Each number is 128 + 24 x the weight over its row's rms, rounded and kept within 0 to 255. Layers, rows and columns count from 0. Numbers have three digits each. The size before them is the row's rms in percent of the matrix's.

# layer 7 attention query, 320x320, rms 0.266, rows 260-300, columns 0-159
126:113171137126097101163090148179115150130107132156122125128119082127115120115097129090100110096103160095128104121109083131142138144139137148166157116121104156160118116131135080130161152119093163145125138109097123069119139094114144164119151150112144077155111117124164111112150114139106113155123122123144134144137113133106128146126116181140206129093121088106093139116104148141094136102149125090114141114140081129100142082113159167116127128136131126128115127135116109087109115132150103
162:141127100146152119115114142130167115137133121141107171144131131167055093079137096113144091116144190175139153122111111162163122154120152144113111121134154144145137141127169123132124180181118126133103101135117128156137117131106171124147140129107069152125091131126138115125127125142109102090158110135147143147139155129115140087116144137138121078141130098134175161135106097101145125135140137110129116174105182147136132159100072124107111152116129150080145111127109152113079129109138111
066:119093109119120140144080120206122140113110117088134154130113110156155124092087089131146103119140105142160070128143094126146094172176181128142114119143155106152111128102179109173132140135187106126102095141165085067126152126162147168136107163125152124130174173138138130096146120172142099152102147140112114130117120096132113153069118125160124145120126143141101126120141142103126115168103133112137160137167126115109119084145155152096124131138133081125111135126150146129155121143173162
081:134109099100136177146138137180130091089122152106130147122114115116133131091118113132144091095118136137144102127133102129162134143181160084162116156156172112139094112132151113140121154136171130104102106122122068112160133129149138146170137104141109137124160183115161136139157125131142133140118149111113140118149115115134105091117119097108159146124128146131125133146119094155125100149111140105164136130152179107088149107140145140117122146150127131107119101142116145148164116112160156
074:120107119113117143163068114154084122078118143118135154130111123131128085116095122144184111123096125117129090158132147141105098149132150143132109115121115132118126165139155160165104135137114121129099137146137094123112133124120138148140127135141143116104109151109152111085167095118156066125109154137112172143127124134117083152135124113124086180104153161117109124120088129138117101137111126096115113127098166128125142113139147147120128111101120092113123171083149175114139163151167165
055:213161124148111107129128115150135108135131120134158117076135080130148119129095093087106116130080080199129147142074131129129137137133140113148167085131090115153144121126141141089164146149130117113160181145097086061154177131144148122124120167144104152110141106144139109117115096136141117146093145106129074117128126105129141138143081123125135124112127094133106108111129150146099133123068134163164112149118141124163178164150095136115114125137122108132125148095142104096114110143127125
074:119120082129129135161082135179081139083106149107145156132148121130159158129114116153162157131092080117111124162157108118123103121109168132164109104137122146098102130127144154161144129101127115115118118142139080101117133086138114155154136117147166122140140156114156112102167140141147103161073130148108171119150148114130065154127125119102125182097134153130084090107121118152116094151124147106119138137131134118129145109183160128134158136104116077146111129082142166123166147129162139
063:143125151117137119110168131060153106144144097182105109122117154141114128123152129093111124125167153148127150103116160155138165127158111103102141123136124098138125102121097124084132101145154123151111160101118169148155117173108132116100128158111122136152124097124133144168078123131132150125145119108156051163106101156131170111151157141154133107147127106135182112149165139108091122119108114163127121125133125141114136136083126092132112117137143195146123150126124115124102130121089114
066:174118127120102103113134127101156138153154102177132131149155104149073114126105102107107112143108157095136156136115132123108119156087112136149156127115104151158145168149098155089162112129145103115146146167088149112116135135179138143136151154110121074112131133152139173114144113097111107129178148100147125142049132118113135086146138146136104089124155139143132129139126136093131159126118087152121139152147156125141100102118168149141152133096154129106178150102111153152106119126130148
061:118128093137089178163083121154142148133117117121160183114151098110118133119090126140134111156085147154136125119085106106120098115094139139155150143108146147155163128149160125132142184107101145149120101106114137148116151121124157126146099112129155158102142122108088145091171109124127095171133114159138204107138142144143124120134102113098120084102087125137109125123115141103142185144116128100165178161113154118180145145144118149153111119098161119078156096097092136120162129106170143
071:101111112151149108108099132117104161149174145086116097107134180119104137144097148136106141136114099135107107144184127100170079151110158167119132160127084151094123146108131195138118112084098133141147066127093098086147113110110106140147125095150134104130123119172166112130150107111125159159124105115123175114104144143130113135155098132126087111119144123097112116095112099168144115120128099096140106105157106178153147115118105175118122129115108141153127104100150164145158136124145136
080:138156111113157136091141107112193097180122111167119119103142121143088099127136123160117114134153101125135127092115107142141165147151108091107136110117121121136155152158122097085113117197137130127147115118110148097108131171141118112086121175120111148156111127177126138158111165104128120106122127116104098122088124168157151083103150144155074138125152104137144180170193144113115154106166128153149117114139121142112135133080123130138092133135164160128150124152120107075089085106080119
082:080121107146145130130127118117158153049167147125128091113131112112094159168159151133125139137129091148108135116146150100154131101134074057105113115112155123081110109151149119130120142152113144126123111120105138121141159158112106097095095095097150135156124123134119093132073185112136136140098112121147103098117124087145097147110162182132154138117141133146084134145151094141100134137142167090120096069159097122086117084121125136121143123132174122163134127171145121108136171136091148
081:123109143117124117151106144097081151136157189103108139158149167131120076133121146124153135128140136124133106174127116139146066133092176191128085111140104139117114139057147137090151130091112101121119136142151118118112105086126124139114183098148131141147133144138136158139130111119125116109134143120108143091122166181092129130130155112141105188115134127123122139098082119139131118153110106132162137194128135174173125114164137120114122112169083099130100101110123154132153120152151121
081:152149138131167121160105132157147101161121101094185123110129132143082127124141102132100163138135123166110127148120144161142123107157077105117108122168095129122135160185150122132140148160145143125115135138117143126123176116142135096112137134119093159148152132103113118141111105130161094142093134150113157081097134073138146107110111131129129134078131157111182120182096109092128141158125130169147144122106166093112165118142119147163101120144180111130095106164134176167144151169105105
098:127127146075119121084106124155131096106087128128137146105095116144097143110154146081118107114158160112116165088111145095104149134131130084160136135143097156128102097089110107132077170152122117115121132110120149144147117139148146137116099092104124133128117121107144149094112122155119122115155138123131125155122118074090101142155107120139190145077138099149166149112093088117138078122133154094086119105119106123128120144118149112133151113068110102119137140151074113131118119117125135
091:125129137107102086130100088151121112113124118112131094095138137173096094133121089154096088141119145126112129134124132099146091114107133102149154172106096152114118125177120079121121177135137122106153161113117116040151127141127102115160140078132132129114090104111108169097132087119110116148108102100140126094092110132176113129123133098114184100103156111100137138158115132089117136074169122119131163126120134130115164154107149109111114181163133158132145097112127145142133117132133134
091:111103131109153117122147144107110148144108142108157168116148176117137129142121133105204151118134111110145130120177140132140122121102201128148110143163146148130111126145126141127121093098159124119141093058114140150116106159162106105116110109120127144072135097124131151095129113133121163124141124108184132089164137159144143097143129157136167159145132138102081102162113141125111136133152137136116129142127127119105167157118136151109139106146078148144092114092112152144135074101099127
090:079118104108173138162164109106192108159152099104125137091107149114094134095163189135144119159115149166104101107105131128166158150164138087113139138109163153158115106112122129139113135158153120141154073136142119117158091136130108083126141144132102166148131164149117151147129104105149135078134087127088136097137149147108113122109098135133168095133135155129150110171137131128115138119158176145165146103138123156104123140127094130141082148107161138112148149086145178129105103148100097
088:128145125127116121112124137103152147105117141124145096095103116095096108127164155145209113116108139142123129122108133083152117117128124109145083144160156108092123079111138114160083088161177097131107116109127100119144119140122122154169131070127138127113120145125119172176108163114095090130114177143146094165109149160145100159168157128142149107147140159144139113122105123118154151123137120101115151128141098149093101139159135127079130138094148131107141152131136153122138156108126146
078:119137088073141150100122128128102115124093171097141100142093114149197115119125149115151148160136109094123145130125147125090136144096141142130073159121149104143119098125108117122078146126133101146131179157185149102102145129118127111147111112152175176118149133090112167153118161137105088121167155150119108106120135106148150133157126113131153120138121159136128091141134156109122124170146131187142161114136118111106099118112123093134135095178100145124109115164166143106157125133075116
097:150149080115165133128136136135122152125104162086170122139072171145193152089143094132171097114130113115118147149118159095113148127130151097121127127105096127104108114102118171132103135130160161124150166089118108154134123145117140129151099124154150136103126128115154126148117150107115136105132102155104034137159104106126098123099119065082136152137116153136118114078118130150106127121156101123122106100140094127118102172114107117103168131095064124110109131143131104111117125102123130
091:148112126117161097138131133180127128138107077123105107108114126128155090138115136107120124139131130153172160126117148137132144129071174147108086090093130112136116158093115154112108143147123168100129186138153121122118125138104098163091118091126147114110108129163148129124144156109124106128124142118184152138086121083171134119161100109131067143126107141134140140136116143090115113129098131072106122121138128117165097177152149106118094126190098116087154134084128134134080141145142134
086:136150132127153107127161130131094113153101108134113119115110081106127139152114127092094111150104136103162086141137111124118130165176112152125105081148139146147144152156113171104093125147150152121132098156147099096159115121128113138134117157150103124149096124185167145116118101125145133155151190148112087126111178061093082126129107101096075170091140144114102112084105098100141120143147087154135116152132120068160121174113102173127114136134137126102069111156133120103101101122096145
085:110066095173182134148134103148152120148141161123085089167126119132131142125077115134123136116119143181153132095090117105109139113122143122088118139158121111101144162135137131110146112145139108135141145168113138161107159178107125112115132165099113134082077130148152158148134142138161117129088155134118155117163100133149130133131168076114131099092134187137144130167084087129081156130161121120139163095137133114139140127127080099154140097126150094142158128117109118144144114095152142
087:092114100199106121172123129162138110139123084140068141117110103152122147125150168113139177138118173143102115153104132097112128148143111109166133137113162141132135129133155126085137111125123135135094112146103140145112111169110132128111137101157138081150137158096132088134117150129136152126154154189123155136158137148155123140141121129138142099097120097137131114141126195128116155099159094092121145118113127120124126133126138123155122087105134126105089180132131082100155095106150155
086:119102135089111163115132121178092136111143169158098132115114078112166148157076122123126143152147132176113127120105089102106156123073145079117130128097148139158105114087109125128099104144116092120142098104126111117123141119109079150093124145083111128144131157114171145182119113098117128104185151100119093104126102125122100135151085119153127133118148110184126142121107114126126194170151151157112146100114115127108155127081128122142098144130132131124097117101169125122127109140148115
085:128129135116092140171101101157127149130146119098118145097121074138119071108115106119133178106098154107119108137122131123132155116067088168128146142153106115124122116098102127132172152107089186162135134137085131125135163141113156162104169140100105072131139109116161133146107106132123148153097168123070132126113131115083124127114154146130140169126151134102116172146116120147112137072119078115121121137127098110141117114164157153116131096171106142151106133136159154112147084133118103
120:144110128137175137218134120138115146112119114139086136155180131122133123167071139135149165097118127135111147133104119144149153095125153110102130104089156130119112149119130165165161112117149113078120157095119150143073141139106110115121107109111133177095147107109128121094090137107140172125146145104138121078109082135129145105153120113128097168144135142116117157145129153131123153138153119174122127112131112172131133120134142115157147082181109120154117149149182093110167125154155135
135:129180094130119134118114082099110126130114174115154083090115135115146133123142168121104141161116114110116160163132162081102144105140161085118099128141175152137126082138096146154075150142158137107132092079166146133126128120137115109137103090125140142104117118085155167131130105126122161130106111149139094095125134131136132155150142106146090147092094144101132088109123138149122114116157128177109117125113109112104120119091108112152117152132137139138121111137151166088147100141111098
126:143156173129107108143165144149155129135153140113147067116148126175145087115141141135094109152125148112130087136154171151140128146125150197097113131130121130121144099105151133116144111123126094163074172156148097093140153102137195155139138166114122108079110107183104140130146113171136061113137144113147155135141133122183161140122151092139104134118156154133144144119126098125157142095120095138126161154133143149151147117175156113117100175160162123103151122123126131128140128160173133
160:181116128110115153151128145139130115089163130134121173142105040128113122097124117114095123100120157158115114141086113126137163177149109151095119144130145099190140149119167145111158160123134140145102103144134102160192127117122148125145131153128107123173151108096139112130130122128128134127149158105113115120141120105113124115143130145116099111133149116114125127111180143115159120147098139142137112175115226120143103136120107120105133117186101177139111143131153129096138117122138117
142:070132146126155158092157088115117120105120152123091106122146132099156127159120161087083153135158121096136085115164137102128171108169080088111116131104135137128103119131117109129133120090120143152152078119152158121132106163136071096107093135155092128142138105118111117147101154142128176127122143092131130104148135126129116149146154200131127150113157164159110112173108116166150096159141145146125135091128096125106118118082138124138122117119148135164143112118112101145148111151115129
061:158086134144087143180093126163084160069135084124119144132066105099107121117116152138163105113125192154116156124060136139126118104114113137152152160138117152153142134122123123130130166151063104125085136145113137142177125086114146160146124141144111195122175162109152097093156136118146161119122130144099138125140105123107142125131125115165082135075151152107172140117126125103135095114087135097097088139102141120148100150115121133129166115108147099094143149133133147114136162123159148
056:118173100123180148099190160130137057192118136139111098089155102110128169112145106125049160140123075130152122144163083119163126146119128079108119124142136095131121107142121118127114092150144172091146101108111074129101113143114105073152130114099109138132138108169149163166115126141126160122116133128139076124158169125113134094132103163124128130162118107138115111132166131159131158174169146165138121131176092109099104134106110133120114139149142140105111110126155099115157095117111097
136:076138111178124161054151126107097137131095162133143152117137157108170163190147108131127168138144046148127120125146147131124125125157137105128116150115133128116140124173081120119103105128139111155140094093121138143113124110135114104156104123127119168142144157119123118160114156099126131129095130098137140140193132144179136107100104156118124136154097125142105112144150133148130134160161127135112148118139124103082117105099141128128112130100161113142137130125125133100125151120100128
091:089133108117147141095155173121110103158074194094124126119128156126140122171113148116148156137133106141142122104171100121144103111156118132095077145132156133125124134160168132171091107121130110081168095116160118086096126140134083095136109149111114168104129172156139121172122153133120119130121119145122124096148133116105149136109105151122099129142114123127098139137139134131113141168182139097140157092168117122103150125086130149105130120160166117097149086124139127126134137129137119
056:109124166109095118164088099130158164094159137170097119157116138144070100138091125107160073112112184156128113102098141129086118123123117154112137141093129119153127180119118092113132163149130093134114164117099161150132157118118122096113126146145123114115126115101126157113112113117128166143163117159139107145100091135112159125134157139139142092108126121098158150112138113101092109106081110161113113143119119130138145122080142128115122097111134135130148149123096148133130143116123196
069:130154107137135142144105139161131111126113171104158149103113092107145092138109102128138128131107117147167114097112087108143112146154144115121108124147117137118126153163192121145106163156127158098136087136140102066100155105125124103120099138127089145106121166176138094135141135135113112126123146130083109142166136106159121143077089147144159141137120102152085156114146098124124122181165121090131153127159114109133139100143125160104122171164146086124109089132142104108102106116159107
050:119152116107131105153117110088090155114149112144112112149135118136140122121117127127127139125124129086105164142160150130093117112062102167143133152102116140132115168125086163125142141092132119158133146131102164166108119131105127146150153123129171107122103127104152138110133127125153102168134150100157191160081141120088136122174148141117084113078142142119111095150119138158132154124108109104093108121137124140134116094135144127134148078097111114127131163078114149153122191137140181
078:111122123122110137175122112166079146064150148101120123121108107104129151123145132145162154135090150125123106184135127139136118101126148151162100111144138143120104116112158131150155145131098115149097118151181084137132110088143151123155159103156153093140149137090133112085162111117137079149131126120107144121161169119118096169121125155097162156092119159106123100107098110156139103133082125129143151122099169134124122104174152134141141159108099102134111124125136155149140122141141156